{"num_attention_heads": 4, "num_key_value_heads": 4, "head_dim": 32, "norm_place": "pre", "attn_scale": 0.177, "tie_word_embeddings": true, "init_std_up": 0.022, "beta1": 0.95, "beta2": 0.99, "decay_shape": "square", "z_loss": 1e-05}
Each number is 128 + 32 x the weight over its row's rms, rounded and kept within 0 to 255. Layers, rows and columns count from 0. The size above them is the row's rms in percent of the matrix's.

# layer 7 attention value, 128x192, rms 0.228, rows 103-127, columns 64-127
size [ 98 101  95 102 101  97 100  96  96 106  98  97 104 111  97 102 107  98 105  97  99 103 104 101  92]
[[129 118  95 145 124 144  71 178 106 110 136 169 179 131 132 115 169  72 123 146 105 217 163 115 117 116 104 133 137 144 109  89 124 150 158 119 153 195  96 142 165 156  94 159 145 147  92 100  95 124 163 114 166 119 119 156 131 115 122 140 122 130 146 185]
 [114 184 143 125 137  88 124  64 126 139 155 100 150 144 116 189 122  87 103 129  75 154 174 131 151 121 204 163  95 118  79 142  83 148 133 111 174 149 106 148  96 130  77 142 121 149  76 125 126 132 163 109  99 185 122 123 133 106  98 134  93 136 160 105]
 [ 82 143 194 136 107 161 104 151  59 153 100 155 125 100 107  96 138 133 120 118 194 121 220 139 169 123 151  81 178 170 159 132 123 135  75  84 160 166  94 175 133 117 149 145 112 115 147 136  62 101 147 125 166 176  85 117 100 134 105 121 137  67 143 172]
 [112  96 208 104 134 153  81 105 173 105 176 129 111  70 152 108 100 179 187  82 111  90 126 106 133 106  84 122  41 121 164 121 116 104 120 140 172 157 108  98 130 103  89 129 139 119  90  78 134 152 165  96 138 145 115 123 171 128 163 136  63 131 129 101]
 [132 130 186 130 143 114  79 202 110  71 123 130 106 108 198 110 161 133 106 126 128 131 145  74  86 144 186  88  81 129  94 120  80 186 141  96 161 130 105 120 106 131 122 184 144 110 133 159 162 107 104  73 124 135 114 156 114 187 100 192 114 136 124 167]
 [155 163 181 121 101 155 153 141 135  85 103 126 161 157 116 127 124 158 136 117 105 151 114  53 121 116 133 144 130 143 151 115  99 142 121 139 171 120 157 154  78  83 187 125 120 129  68 137 164 139 198  79  81 130 103 127 103 135  99  87 151  91 137  51]
 [109  33 124 142 104  49 176 120 136 106 146 114 160 106 146 117  37 132 165 119 141 154  99 144 100 130 151 183 118 153 166 149 132 160 191 170 143 196  79 109 172  97 140 118 148 155 143 149 124 130 101 155  94 153 113 110  96 110 172 116 154  67 111 140]
 [143 150 105 150 179 147 141 114  86 105 116 103  93 117 105 140 146 126 158 113 181 150 130 103  97 119 127 111 102 117 148 152 166 150  58 154 145  86  63 163 149  84 155 134 124 141  99 166 188  91  93 138 127 110 119 126 157  78 175 129 201 154  93 127]
 [100 119 167 109 119  78  86 101 127 166 161 134 121 211 204 145 120  59  80 104 140  67 127 101 128 152 165 131 133 114  66 161  58 105 134 109 119 134 159 141 178 134 127 222 112 150 148 139 153 138  86 145 144 129 143 153 154 132 116 131  79 158 133 128]
 [154 123 118 131 200 202 118 123 172 140 141 174 126 135 168 124 190 146 181  78 118 171  98 129 149 132 133  85  82 152 134  82  98  65 128 120 112 120 139  96 150 128 138 164 210 137  57 173 112 154 163 127 125 146 153 148 138 111  82 128 105 148 152  82]
 [115 137 108 174 179 152  97 114  87 143 154  71 176 184 138  94 164 139 158 183 175 141  97  84 134 120 113  74 165 104 116 126 164 147 107  56 104 166 170 146 105 109 158 113 167 120 137 161 163 139  94  70 115  92 156 146 122  95 106 119 181 153 100 127]
 [141 112  85 126 122 119  84 108 139 150  83 104 114  84 101 132  91 119 109  86 106 221  98 143 116 139 173 143 163 145 120 131  79 107 135 154  96  90 163 142 158  96 142 125 112  94 156 186 157 109 112 153 123  93  63 151 156 138 150 146 124 160 119 184]
 [ 63 158 135  74 127 150 152 169  91  88 137 159 105 120 142 112 101 136 138 135  72  85 169  95 125 153 125  28 115 146 111 131 160 220  87 194 119 149 140 185 142 164 141  95  92 102 185 109 109 169 190 116 104 125 113  81 100 116 128 134 161 144 101 132]
 [174 147 155 156  94 165 149 151 139 114 137  61 123 111 139 102 127  97 120 114  92 104 166 125 103 137  91 185 104 138 176 119 122 129 204 151 164 143  77  88 123 114 132 157 169 125 162 140 142 129 155 110 128 147 110 184 148 125 168 149 151 130  76 137]
 [140  99 138 131 119 134 134 151 127 112 184  84 134 133 101 147 122 136 126 188 101 143 125  90 201 141  94 143 140 127  69 156 172 138 135  68  93 139 118 123 149 156 143 130 155 129 136  77 120 103 135 133 140 113 103 101 188 159 133 159 188 127 161  77]
 [156  98 162 162 116  78 127 108 163 141  66 108 125 182 129 112  88 124 105 114 137 184  92  54  85 101 211 110 125  96 143 144 161 147 125 120 126 134  73 149 107 125 117 110 184 157 152  84 115  85 106  88 139 138  85 164 131 104 157  88 108 114  92  75]
 [144 179 122 124 128 193  50 195 110  70 123 161 123 131 179 131 105 141 134 115  66 129 158 130 179 116  53 163 136  81 144 109 123 120 109  81 151 122  78 203 147  99 147 156  34 122 130 172 144 187 120 199 106 148  79 124 165  76 124 142 176 179 146 154]
 [156 106 147 140 134  66 166 121 104  88  85 152 128 167  85 102 150 142 105 129 212 160  99  95 111 148 156 112 188 163 168 112 123 136 164 116 145 129  66  50 126 113 131 122 169 150 137 119 152  89 159 152 167 124 115  71  98 107 123 128 134  99 118  35]
 [ 70 149 151  75 145 116 155 102  95 121  81 170 153 174 190 154 117 116 165 123 180 136 144 115 148 145  68 135  92 109  88 121 105 143 175  88 135 170  89 146 139  90 130 112 115 103 153 139  28 160 148 151 103 147 144 106 178 152  97 135 107 155 141 122]
 [124  90 125 168  97 185 144 137  73 155 123 142 117 125 148 178 119 153 120 117 114 146 118 100 134 156 118  17 193 142 116 126 141 131 143 120 128 102 188 142 177 191 155 123  88 114 160 169 100 110 107  94  90 152 120 189 120 164 163 113 166 200 151 156]
 [163 190 127 124 102 142 120 109  95 122 157 104 136 173 104 102 175 143 137 125 159 164 144 170 133 170 115  83 107 101  84 157  78 111 142 129 106  90 126  64 120 126 117  93  77 111  83 134 170 119 136 112 134 121 147  49 112 196 138 120 123  74 146 149]
 [146 149 100 163  80 123 176 160 142  95  56 119  76 103 117  74 127 106 104 142 105 115 203 137 192 134 132 131 105 154 144 144 143 162 153 175 106 115  81 174 181 111 160  94 106  92 218 151 161 140 100  81 151 121 151 129 148 163 107  68 119 126 126  76]
 [ 95  70 144 141 167 190 164  89 156 103  70 104 104 149 147 162 134 143 136 116 162 154 118 130 184 102  91 135 156 136  87 137 132 145 115 118 110  92  84 110  92  89 158 140  81 138 191 119 107 158 125  88 175 115 186 156 139  72 123 107 194  92 150 126]
 [172  94 127 123 128 155 185  95 157 138 183 114 126 100 162 117  98 165 128 132 138 145 122 102 134 135 154  60  74 130 146  96 184 114 104  38 166 163  83 155  91 157 127 160 166  86 108 128 121 140 123 154  87 125 115 116 143 131 129 144 161 105  88 109]
 [ 91 114 113 129 113 125 105  78 111 145 154 164 171 148 154 206 118 145  53 145  89 114 121 101 128  76 139 165 107 100 150 122 105 137 122 120 193  99 142 189 132 188  49 161  74 136 185 110 113  75 114  87 142 183 117 144 124 170 129  99  76 129 104 122]]
# layer 7 attention output (transposed), 128x192, rms 0.217, rows 103-127, columns 64-127
size [ 96 101  89  93  94  99  90  88  96  97  96  96 102 110  88  99  92  99 101  93  95  99 101 102  91]
[[103 106 113  78 172  89 169  51 150 160  88  94 157 143 160 133 165 169 118 122  83 140 162  67 101 128 157 127 138  81 153 166 100  93  95 124 115 106 116 104 116 177 145 122 162 118 166 157 126 144 121 164  99 152 140  85 110 122 128 114 106 136 151 110]
 [137 114 145 121 166 143  46 195 121 123 123 180 130 100 146  56 164 137 142 119 110 119 131 189 124 167 110  85 108 111 137 112 180  78  67 142  50 104 166 157 146 154 150  91  75 144 166 147 126 126  87  88 137 139 139 155 170 139 131 135 158 125 122 104]
 [167 132  81 157 140 122 184 164 190 119 167 118 142 109 180 138 157 130  97 104  95 140  79 124  47 131 149 170 121 125 131 132 126  88 156 158 115 103 139 146 105 126 140  76 102  80 127  94 181 162 117 123  78  99 117 139 112 119 107 112 107 156  76  83]
 [127 110 100 120 143 153 171 145  70 136 102  95  84 141 108 103 154 158 144 149 162 159 125 155 116 150 117 170 200 129  35  98 163 129  99 136  99  68 151 183 122 134 161  72 125 164 101 165 137 103 135 165 165 142 109 149 132  95 141 127 189 146 142  73]
 [165 131  84 134  67 117 183  21 150 168  90  90 165 119 163 125  98 117  98 196  90 129 128 162 205 109 115 137 123 126 164  98 149 103  97 138 102 115 124  87 166 119  93 121 156 198 187 126  92 172 151 201 144 120 179  51 154  81 105 120  93 129 127 146]
 [109 132 100 147 154 142 138 106 149 137 118 173  93  84 134 134  98  84 117 113 149 137 173 152 122 152 149 130  88 148 133 100 136  94 136 151 138 128 121 134 154  97 101 131 113  99 130 155 130 125  49 156 151 131 140  98 188 108  82 190 129 144  99 139]
 [141 170 116 124 124 164  64 139 144 138 131 156  92 158 124 144 209 128  54 150 123  99 163 119 146 119 144 138 142  91 139 116 121  95 136  89 147  89 134 133 127 128 130 176  95 122 146 135 145 106 154 103 105 125  90 183 136 143  96 109 160 165 103 183]
 [ 80 148 172 131  97  85 141 126 126 133 105 122 108 133 172 155  88 139 130  94  92  94 162 159 123 127 169 119 166 184 137 118 140  91 135  69 174 167 183 139 122 169 124  47 185 128 149  90 121 155 169 163 116 131 218 151 155 150 112 149 137  97 117 143]
 [147 108  85 142 114 149 127 119 120  97 106 116 170  36 107 105 133 131 163 176  83 184 125 165 167  89 121 127 156 114 203  86 135 107 154 144 159 116 116 123  84 175  64 123 130 134 145 119 175 128 142 117 142 177 128 101  51 130 122  52 118 102  87 112]
 [146 120 156 160 109  71 148 147  81 122 144  65  97  43 145 162 115 114 126 169 111 140 171 127 129 133 128 182 149 140 132 129  90 145 110  95  98 135 127 119  61 189 177  71 131 153 141 132 172  80 106 151 134  96 131 111  94 164 145 142 145 133  90 135]
 [171 134 133 145 170 132 114 153 175  85 113 162  57  75  61 191  18  86 108 104  49 137 153 132 130  92 138 141  67  94 130 188  73 116 132 191 141  70 168 139 127 130 165 146 126 124  97 111 142 110 137 144 184 107  78  95 151 159 173 121 130 118 111 131]
 [127 104  76 182 120 132 157  83 137 103 196 112 133 162 124 144 125 133 127 140 140 106 153 144 108 118  64 111 147 132 102 145 172 115 132  76 128 114 127 166 149 145 133 119 161 170 106  74 104 125 164  89 107 165 185 109 149 162  97  97 117 128 145 152]
 [182  96 128 173 185 107 124  72 118 148 135 102 132 125 120 154 143 136 118 122 184 135  83 158 176 108 135 189 187 112 117 117 148  91 127  82 116 151  94 107 118 123  88 146 146 105  92 121 152 163 129 157 105  97  83 140 120 138 106  94 102 120 159 135]
 [106 134  59 105 105  98  95 133 160 150 139 186 106 140 130 154 117 176 102 189 127 138 157 140 151  83 117  93 179 123 138  80 155 201 104 114  78  82 183 146 154 103 133 149  98 166 165 134 135 165 109  80  75 101 148  68 132 116 146 139 114 163 133 144]
 [ 90 139 192 159  57 115 145 142  86 126 103 183 152 175 128 215 127 131  94 120 118 155 122 190 130  51 194 114 145 137 131 136  61 142 114 160 113  59 166 139 159 135 143 115 104 135  84 163 120 165 106 112 143 135 133 167 143 127 178  70  79  95  93 159]
 [166 142 114 175 148 140  77 129  70 135 130 159  92  85 115 120 131 190 180 129  80 130 203 183 182 185  98 136  58 135  81  90 116 105 114  76 118 158 206 135 168 116 126 149 124 160  83 178 194 142 100 148 149  68 177  58 107 116  93 147 125 123  66 133]
 [133 155  96 133 142  19 136 126 150 161 121 108 122 168 120 117 113 110 121 181 130 156  97 143 149 141 159 108 162 119 112 129 125 191 130 209 111 134 196 111 106 148 155 149 158  89 125  96 116 100 135  49 130 139 118 101  51 156 128 138 109  95 161 111]
 [117 145 174 162  94  93 137 142 143 103 107 149  79 107 132 168 117 150 148 209 113 130 138 163 144  68 115 170 103  55 111  87 180 120 117 138  71 138 172 157 113 128  82 176 132 124 161 127 136 148 172 108  98 133 170 143 134 136 108 123 158 140  86 170]
 [135 137  60  80 121  71 122 161 145 154 159 124 130  75 125  94 161 120  66  92 123 102 160 123  75 102 154  89 149 183 172 121 127 129 139 213 148 117 161 107 132 150 180 147 100  95 144 104 158 147 146 105  91  89 121 146  97  93 117 161 128  87 196 163]
 [123 190 150 123 193 139 176 104 141  88 174 166 169 172 113 110 112 102 167 101 163  95 100 143 163 166 164 163  89 126 189 114  77 146 140 115 158 149 107 118  76 137  88 119 186 132 117 124 159 147 121 130 168 102 159  97 102  76  99 118 157 118 122 164]
 [138  51  73 109 123  45  70 113 136 101  91 134 117 102  89 182 169 110 138  98 116  99  96 146 155 151 179 180 168 174 113 158 140 146 103  65 143 153 138 172 116 146 154 176 172 149 139 121  99  74 158 117 150 156 161 189 113 115 221 133 130 115 125 117]
 [123 192 194  95 125 109  93 101 120  92 138 149 131 112 134 153 176 151 106 160 153 107 125 121  75 143 134 127 149 135 134 141 134 118 157 119 129 177 174 112 125 163 116 173  78 155 132 163 104 138 143 142 127 103 127 133  63 117 150 143 147  88 135 177]
 [118 147 124 126 115  72 131 182 101 149 120 175  97 158 106  92 129 179  82 146 115  77 128 146 158 117 123  65  59 126  75 147 140 125  98 143 165 169 153 107 163 134 155 131 152 106 124  93 164 144 152 155  93 120 123 116 117 157 155 127 116 161 155 170]
 [104 146 122 123  82 157  92 152  68 117  83 145 128  99 132 162 131 108 137 119  99 134 156 111 128  24 106 124 128  75 106 137 112 114 118 118 103 109 127  94 154 122  94  52 137 129 166 110 137 118 104 117 143  89  87  99 112 118  96 129  86 112 147 105]
 [115 134 148 101 105 151 153 126 117 109 110  95 120 134 100  80 131  94 159 103 113 113 120 167 140 151 106  90 175 167 111 134  95  65 142 160 152 137 104 115 144  61 111  89 129  87 105 176 173 105  85 115 170 117 124 115 135 125 171 148 132 147 123  82]]
# layer 7 MLP up, 768x192, rms 0.256, rows 0-27, columns 64-127
size [ 98  96  97 104 100 109 109 102  90 110  88 104 107 101  84  98 115 104  94  99 100  98  97 101 103  82  97  98]
[[ 41 143 113  84 111 105 124 106 130 130 107 140 100 158  82 113 106 153 148 217 135 127 113 110  39 184 120 134 119 134 120 125  60 127 101 118 126 149 109  75 137 140 105  86 139 146 102 102 125 143 192 160 111 122 134 152 116  98 157 122  74 125  92 155]
 [ 66  87 139 135 214 137 164  93 131 140 137 109 117  89  79 170 124 156 151 175 162 150  90 132  77 111 150 138 168 145 149 137  81 147 142 127 124 185 121 208 116  80  77 134 132 137 169 126 131 164 141 155 112 113 116 179  91 119 151  78 114  97  55 119]
 [136 130 136 108 171 122 121 105 171 159 114 167 109 150  99 111 114 147 176 126 165 105 145  98 123 115 157  81 115 142 140 157 147 141  59 113 136 128 133  76  95  74 145 112 104 113 155 111 127 146 137 137 108 142 144  84 130 173 151 115 110 130 106 189]
 [124 133 153 125 123 123 126 134 190 137 111 105 131 127 116 157 191 137 156 103 105 128  89 123  91 150  79 191  92 139 125 132 125 158 129 117 122 153 137 156  81 135  99 152 111  74 104 177 137 133 118  76 142 125  74 104 132 127 118 142 158 142 123  69]
 [122  98 152 105  96 142 123 149 154 125 201 144 119  46 109 135 126  39 123 101 172 116 171 144 113 139  86 139 110  62  84  99 125 112 148 173 117  85 165  71 139 131 170 110 156  96 171 135 215 127 143 104 114 146 102 142 139 164 155 122  79 116 142  85]
 [125 145  41 126 127 111 122 148  76 110 115 149 158 166  81 131 169 103 136 117 144 115  65 101 148 145 145  95 131 137  91 135 103 107 171  69 122 133 130 134  98 134 122 171 153 120 108 120 181 118 148 171 115 110 139 121 152  92 138 132 118 138 144 151]
 [ 84 113 122 174 176 140 118 193 188 156 133 118  54  80 164 100 153 158 127 127  84 114 155 155 124 121 158 214 107 134 128  64 210 147 164 114 102 173 114 167 124  98 164 138 112 119 131 113 149  86 133 156 171 123 152 142 162 153 121 139 138 127 198 160]
 [109 137 129 152 112 110 152  90  87 136 134 143  73  92 103 189 115 108 107 153 116 134 174 191 188  90 117 171 116 106  84 104 134  63 102 167 171 117 119 161 133  80 133 179 121 100 116 172 101  90 112 129 156 128  71 125 171  78 127 116  75 105  70 139]
 [100 171 120 135 104  88 118 136 154 126 128  95  91  92 114 117 133  93 130 145 152 150 138 131 104 156 164 172 116 120 130 124 135 143 214 181 106 121 102 120 137 128 155 125 129 159 113  76 126 107 101 161 139  59  82 145 161  91  71 123 109 103 123 138]
 [187 187 134 123 188 103  76  95 135  85 179 107 132 168  93 100 131 145 199 118 126  97 169 114 124  67 136 135 121 110 121  79 109 160  81 122 109 107 136 118 129  75 164 118 171 109 150 125 152 117 124 106  92 122 140 127 161 112 183  93 172  76 153 112]
 [ 79 115  64 126 106 118 130 131  74 127 121 152 146 121  76  97 125  97 111 140 156 163 100  96 179 131 111 148 118 189 113 125 106 116  86 147  89 183 159 121 137  59 149 170  98 138  78 117 169 195 101 180 147 103 147 154  94 116 100 140 169  97 109 106]
 [145 155 110 134 121 120  81 133 144 105 127 100  95  94 169  84  95 122 110 110 124 170 102 109 143 103 140 164 139 114 131 126 116  89 143  92 156 128  91 117 100 134 115 129 176 152 125  90 165 133  92 115 121 133 131 156  68 129 121 106 197 151 154 168]
 [152  73 174  97  96 128  64 140 162 102 167 108 124 130 141 131  68 182  78  98  89 151  50 154 165 110 165 116 160  97 154 142 150  74 101 174 159 139 136 109 190  99 112 129 123 139 124 114 182 100 138 122 111 130 122  83 107 139 140 100 138 149 142 120]
 [ 98 140  98 140  81  87 149 115 137 154 117 137 147 182  88 136  90 173 122 121 109 179 161  50 132  82 123 142  80 147 136 134 109 129 213 134 107 199 152  86  87 122 168 108 153 136 119 144 181 178 166  72  79 177 131 179 158 163 137 131 117 139  99 153]
 [ 70 156 139  97  96 140 103  61 157 137 126 123 239  88 106 179 132 118 154 142 112 183 127 117 177 156 150  66 128 126 170 168 151 157 180  94 120 141 112 127 129 112 140 144 102  91 138  63 100 186 128 133 104 153 134 143  94  67 149 124 109 160 136 138]
 [126 191 165 144 164 146 132 150 104 199  90 102 146 104 138 149 131 109 183 116 164 137 161 117 126 158 112 156 102 114 131 133 118 117 107 141 113 143 121 148  64  61 136 141 210 107 137  93 113  99  96  95  74 128 173 144 141  93 175  85 130 115 121 106]
 [171 147 128  58 137 116 129 108 138 150 130 104 138  65 112 138 153 170 100 171 103  98 126  78 162 137  98  84 122  51  82  85 181 136 117 143 146  86 102 115 153 104 138 115 152 110 140 156  98 142 127 106 134 141 171 113 182 123  69 130 167 121 186 133]
 [130 127 168  93 187 122 117 148 119 127 151  83 144 153 142 162 108 120 134 143 139 140 135 134 155 126 114  94 104 126 100 167 166  99 113  66 127  73 160 110  99 161 125 136 157  68 146 108 134 109  84 121 146 124 166 125 119 129 150 136 183  84 176 124]
 [104 136  81 148  99 177 174 197 174 149 169  92 115 131 118  92 167 114 119 150  56 127 140 134  88 133 109 113 138 142  92 144 125  90  87 115 114 169 161 127 134 163 120 141 146 118  88 153 130  82 158  88 131 110 132 137 135 142 128 147 135 123 130 126]
 [121  73 129 135 117 159  77 145 104 116 147 116 144 132 112 171  92 128 101 136 141 151 158 124 114 184 154 163  67  52 109 191 100  50  95 133 134 163 162 132  52 144 130  92 144  93 139  82 148 141 138 149 161 199 108 136 107 193 147 127  76 115 148  68]
 [134 113 167 105 135 118 129 178 112 170  84  84 162 142 174  82 133 168 168 179 139 132 178 106 164 112 140 120 123  98  75 111  88  85 122 158 106 101 107 126 151  78 106 175  75  97 105  74 151  63 107 135 176  97 165  92 125 200 121 100 107 161 151 133]
 [102 114  99 124  89 126 115 186 144  97 151 142 144 138 151 124 132 193 144 141 111 157  81 122 137  78 173 217 139 100  80 173 142 162 127 158 135 170 137 129 185 112 138  94 169 165 107  89  99 169 114 148 139 134 112 120 104 148 171  75 150 130 103 170]
 [ 74  96 112  87  99 110 140 105 144  94 175 126  85 127 161  82 127  85  98 105 113 124  93 150 123 106 137  88 103 139 119 125 164 201 115  94 117 187 143 169 191 137 142 209 137 136  81 146 114 145 143 152 134 137 139  61 155 105 100  84 129 125 140  94]
 [125  95 138  66 151 139 167  92  66 108 148 106 111 142  76 112 156 151 126  78 127  57 141 172 147 123 134 167 133  81 111 125 205  90 127 150 156 101 114 154 132 109 112  87 155 159 139 146  78  88 151 134 181 125 126 165  91 226 113  97 144 155 154 181]
 [161 101 127 115 171  90 140 120 110 106  98 144 122 128 172 109 155 109 121 193 124 121 134 154 117 149 126 152  98 126  94 123  93  90  90  90 168 108 143  26 195 130 132 114 164 104 140 164 125 121 198 151  88  68 121 145 120  83  66  76 140 106  82  99]
 [100 116  91  93  87  97 157 139 109  72 169 194 128 150 149 187  99 109 150 107 139 115 146 118  99 111 115 107 107 101 170 107 181 117  90 103 102 122 120 191 139 123 109 101 168  98 137 130  97 103 186 119 148 166 163 144 143 157  69 142  98  90 115  81]
 [147 182 152 107 137 122 118 167 161 149 171 132 150 109 124 127 146 160 119 144 105 118 111 106 179 137 146 186 166 127 160 181 131 149  93 104 152 188 161 122 101  99 125  76  63 144 141 130 162 140 184 151 144 179 102 122 159 148 150 121 139 171 103 105]
 [127 177 122 125 174 104 147 138 148  89 146 111 168  83 135 143 122 137 155  97  79 159 104 166 130 148 104 126 128  80  89 126  75 131  86  65 127 130 110  93 117 167  60 155 124 133  64 177 171  80 119 160  92 151 120 192 139  97 134 159 129  84 133 125]]
# layer 7 MLP down (transposed), 768x192, rms 0.245, rows 0-26, columns 64-127
size [105  95  93  96  99 109 105 116  93 110  71 104 103 101  97  93 114  95 100  99 106  99 103 108  99  95 104]
[[137 136 169  97 156 148 180  88 133 160 160 166 118 145 152 160 104 114 145 144  94 160 132 119 160  93 110 120 129 118  81 193 147 158 129 164 124 131 225 168 110 144 118 206 177 134 124 117 109 171 134  96 117  92 120 151  51 202 119 110 126  95 109 112]
 [ 99  86 201 168  81  86  82 229 155  94 118 134 116 127 127 103 145 184  86 135 164  94 142 134 133 148 121  69 155 146 144  87 139 149  76 147 178  97 104 128 145 135 169 111 141 116  95 116  74 148  76 118 140 122 173  85 134 114  70  80 143  66  84 160]
 [122 141 147 149 109  37 216 155  92 174 134 135 177 109 158 173 128 102  87 116 155 151  86 117 115  95 141 129 129  56 163  96 128  76 108 105 149 129  85 144 132  78 164 164 124 177 134 170  85 251 120 147 130 121  94 130 106  71  72 137 163 166 141  80]
 [137 166 151  99 143 113 169 149 169 130 179 115 148  95 163 157  91 110 164 124 104 127 120 154 117 140 153 107 105 108  91 144 117 125 184 130 124  84 135 136 149 144 140 100 130 191 117 131 110  87 108 121 110  74 126  89 135 145 110 182  99 115 119 137]
 [156 157 131  98 138  97  96 146 131 120 154 115 176 170 126  98  97  69  84  80 103 156 180  89 147 152 104 113 156 186 135 113 165 128 150 160  84 126 140 145  99 172 101 149 148 121 140 115 158 148 144 171  80 122 124 120  99  77 204 126 146 103 146 163]
 [113 102  90 119  95 131  72 166 125 140 113 115 118 137 109 145 147  92 129 115 109  94  75  82 125 127 153 108  96  76  97 169 125 173 100 145 146  94  63 135 117 106 171 188  49 113 131 145 122 119 146 218 125 147  94 121  86  97 100 149 135 125 110 116]
 [163 136 112 149 141 127 136 127  88  65 188 150 144 173 126 114 124 111 142 152 149 169  93 108 136 168 143 143 165 193 117 160 156 198 166 120 171 108 149  94  92 102 117 146 152 154 107 121 130 120 142 118 110 184 114 141 181 130 174 153 117 155 196 151]
 [ 77 134 179 141 118  81 135 113 159 166 130 105 162 106 177 157  76 146 150 130 127 176 166 114 112 103 178 156 120 175 151  77 159 121  62  86 150 162 116 146 146 134 108 186 153 131  86  74 200 130  85  98 143  63 166 125 182 163 139 143 127 114 108 125]
 [121 136 133  81 108 155 218 190 115 123  69  84 100  75 174  94  83 154 168 103 128 117 108  83 124 116 159 156  94 123 127 108 182 124 146 117 127 167 119 124 123  98 127  99 167 156 134 132 112 141 148 153 153 144  44 125 128 124 169 183 147 115 129 109]
 [132 129  74 185 110 189  77 146 142 167 102 169 175 133 123 111 112  52 118 141 159  71 138 120  55  92  82  89 181 124 141 155 187 139 149 133 142 160 139 122  93 115  94  88  82 168 154 126 125 108 199 155 136  89 134 111 109 153  98 114 113 169 120 143]
 [131 123 166 134 133  59 159  72  83  66 115 117 131 162 172 141 105 154 134 106  99  69 186 221 124 173 123 101 167 147  88  59  91 114  99 151 101 113 145 158 111 162 102  89 144  58 148 103 130 101 106  81 166 137 113  81 124 150 174  92 104 155 142  88]
 [148 120 145 130 160 102 146 121 127 110 122 133  63 110 140 124 111 136 152  63 149 113  96  99 134 139 174 129 102 139 119 112 126 115  63 184 135 110 136 146  93 168 176  91 127  94  41 162 171 126 144 137 115 139 146 156 187 111 144 102  72 125 109 172]
 [166 162  74 138 136 139 133  97 137 140  82  84 121 151 155 199 138 170 119 196 135 189 164 112 116 126 115 106 120 129 146 108 134 112 133  76 159 141  94  90 110 158  87 170 120  76 168 177 118  75 138  85 119 112  80  97 137  80 144 132 132 133  65 100]
 [166  74 170 101  66 153 164 115 105 101 102 125 134 177  96 123 122 135 140  60 117 140 143  71  70  86  62 150 112 145 107 119 133 122 156 113 106 149 145 164  97 166 125  84 117  95 146 106 131 107 140  84 136  88 121 176 101 116 132 148  94 126 125 121]
 [118 154 132 105  50  73 151 161  72 107 138 156 142 151  99 138 116 116 136 119 104 119 136  77 124 138 204 207 169 125 161 113  46 156 140 174 131 101 133 234 129 154  77 122 104  89 106 166 134 192 137 151 135  90 182 127 108  72 106 165 140 107 118 118]
 [113 136 138 148 130 132 167 157 191 151 129 103  91 142 115 104 108 158 107 154  92  81 116 136 172 143 134 107 163 140 155 132  66 162 108  96 119 102  94 159 143 143  66 138 100  92 133  96 172  80 130  89 166 132 154 118 145 143  63 135 164  88 148 132]
 [150 189  96 114 141 178 163 147 180 134 134 111 137 100 146 161 144  92 143 190 107 129 150  98  82 144 104 131  80  99 148 161 140 175 133  88 112 145 126 114 103 157 130  91 130 163 151 129 115  80 192 151 140 122 141 134 117 119 110 155 132 122 159 105]
 [103 100  74 134 146 175 149 153 170 122 147 206 166 157 159 122  90 116 153 124 207 127  97 143 114 116 114 164 147 149 180 135 136 173 100 128 149 198 105 100 111 162 153 140 129 224 192 122  95 150 126  64 124 122 108 152 202 139 123 115 125 140 165  75]
 [145  97 123  95 132 126 126 229 126 129  41 140  61 113  89 206  89 137 146 137 188 107  84 117 141  76 102 118 139 138 112 129 172 104 156 113 150 145 115  74 122 186 116 224 141 135 121 156 143 172 142 128  68  88 135  94 130 126  73 168 152 168  83 116]
 [150 180 129 114 144  72 116 126 127 173 146  70  77  34 157 129 131  80 138  80 205 134 147 139 116 158 164 172 161 140 146 157 112 143 116 179 137  99  84  93 155 150 147 108 103 112  80 134 151 140 142 167  58 190 148 131 132 180 127 123 173 126  80 135]
 [150 152 186  90 133 150 176 123 128 150 152  96 110 107 161 161 139  89 152 154 157 190 128 137 102 141 182 189 170 137 115 116  88 143 129  77 129 165 103 117 145 163 139 106 184 113 139 102 120 107 126 121 105 112  71 163 114 203 120 178 154 141 141 174]
 [131 131 118 179 105  81 137 162 113 163 118 132  97 142 156 169 111 108 153  84 131 161 147  83 104 101 135  48  90 120 147 105  83 161 126 149 114 130 107 184 107 134 159 180 168 104 120  91 144 155 121 153 138 147 152 110 150 135 160 164 175 146 158  80]
 [138 165 139 167 188 125 154  95 107 168 129 142 151 172 145 169  99 187 151 116 141  88  59 136  92 125 134 126 172 141 114 116 145 167 142  58 156 126 107 127 140 112  68  90 126 155 136 128 158 135 121 106  82 132 126  83 114 172 114  83 117 135 134 152]
 [189 158 169 141 146 167  84 161 165  91 137 138 130 148 128  90 100 150 146 142  79 144  99 139 135 121 164 108 123  87 156 126 153 136 107 125 111  99 163 142  89  76 139  74 133 149 125 203 119  89  91 116 146 195 139  84  85 145 151 172  88 138 188  22]
 [154  97 136 134 127  97 110 114 153 135 117  68 152 122 151 103 153  85 106 133 111  99 125 176 110 100  89 117 208 173 142 129 179  84 130 148  69 204 109 173 114  62 106 113 102 126 141 177 180  75 111 168 126 132  98 123 122 125 127 121 165 106 156 136]
 [122  90 125 120 111 117 105 143 150  90 108 119 143 101 135 129 106  94  83 105  82 157 172 130  63 142 165 144 168 176 160 137 125 111 103 128 175 143  39  79 133  76 153 149 162 158 164 189 130 162 106  79  79 125 121 105 101  53 108 130 131 160 110 161]
 [241  99 140 133 137  92 165 183  84 183 106 151 163  51 143  46 161 168  73  91 109 130 116  81 189 105 192 162 182  84 152 133 130 133 139 142  93 206  80 122 111 162 114 148 111  60 118 103 125 112 127 182  98  84 130 121 123  80 121 148  78 169  94 101]]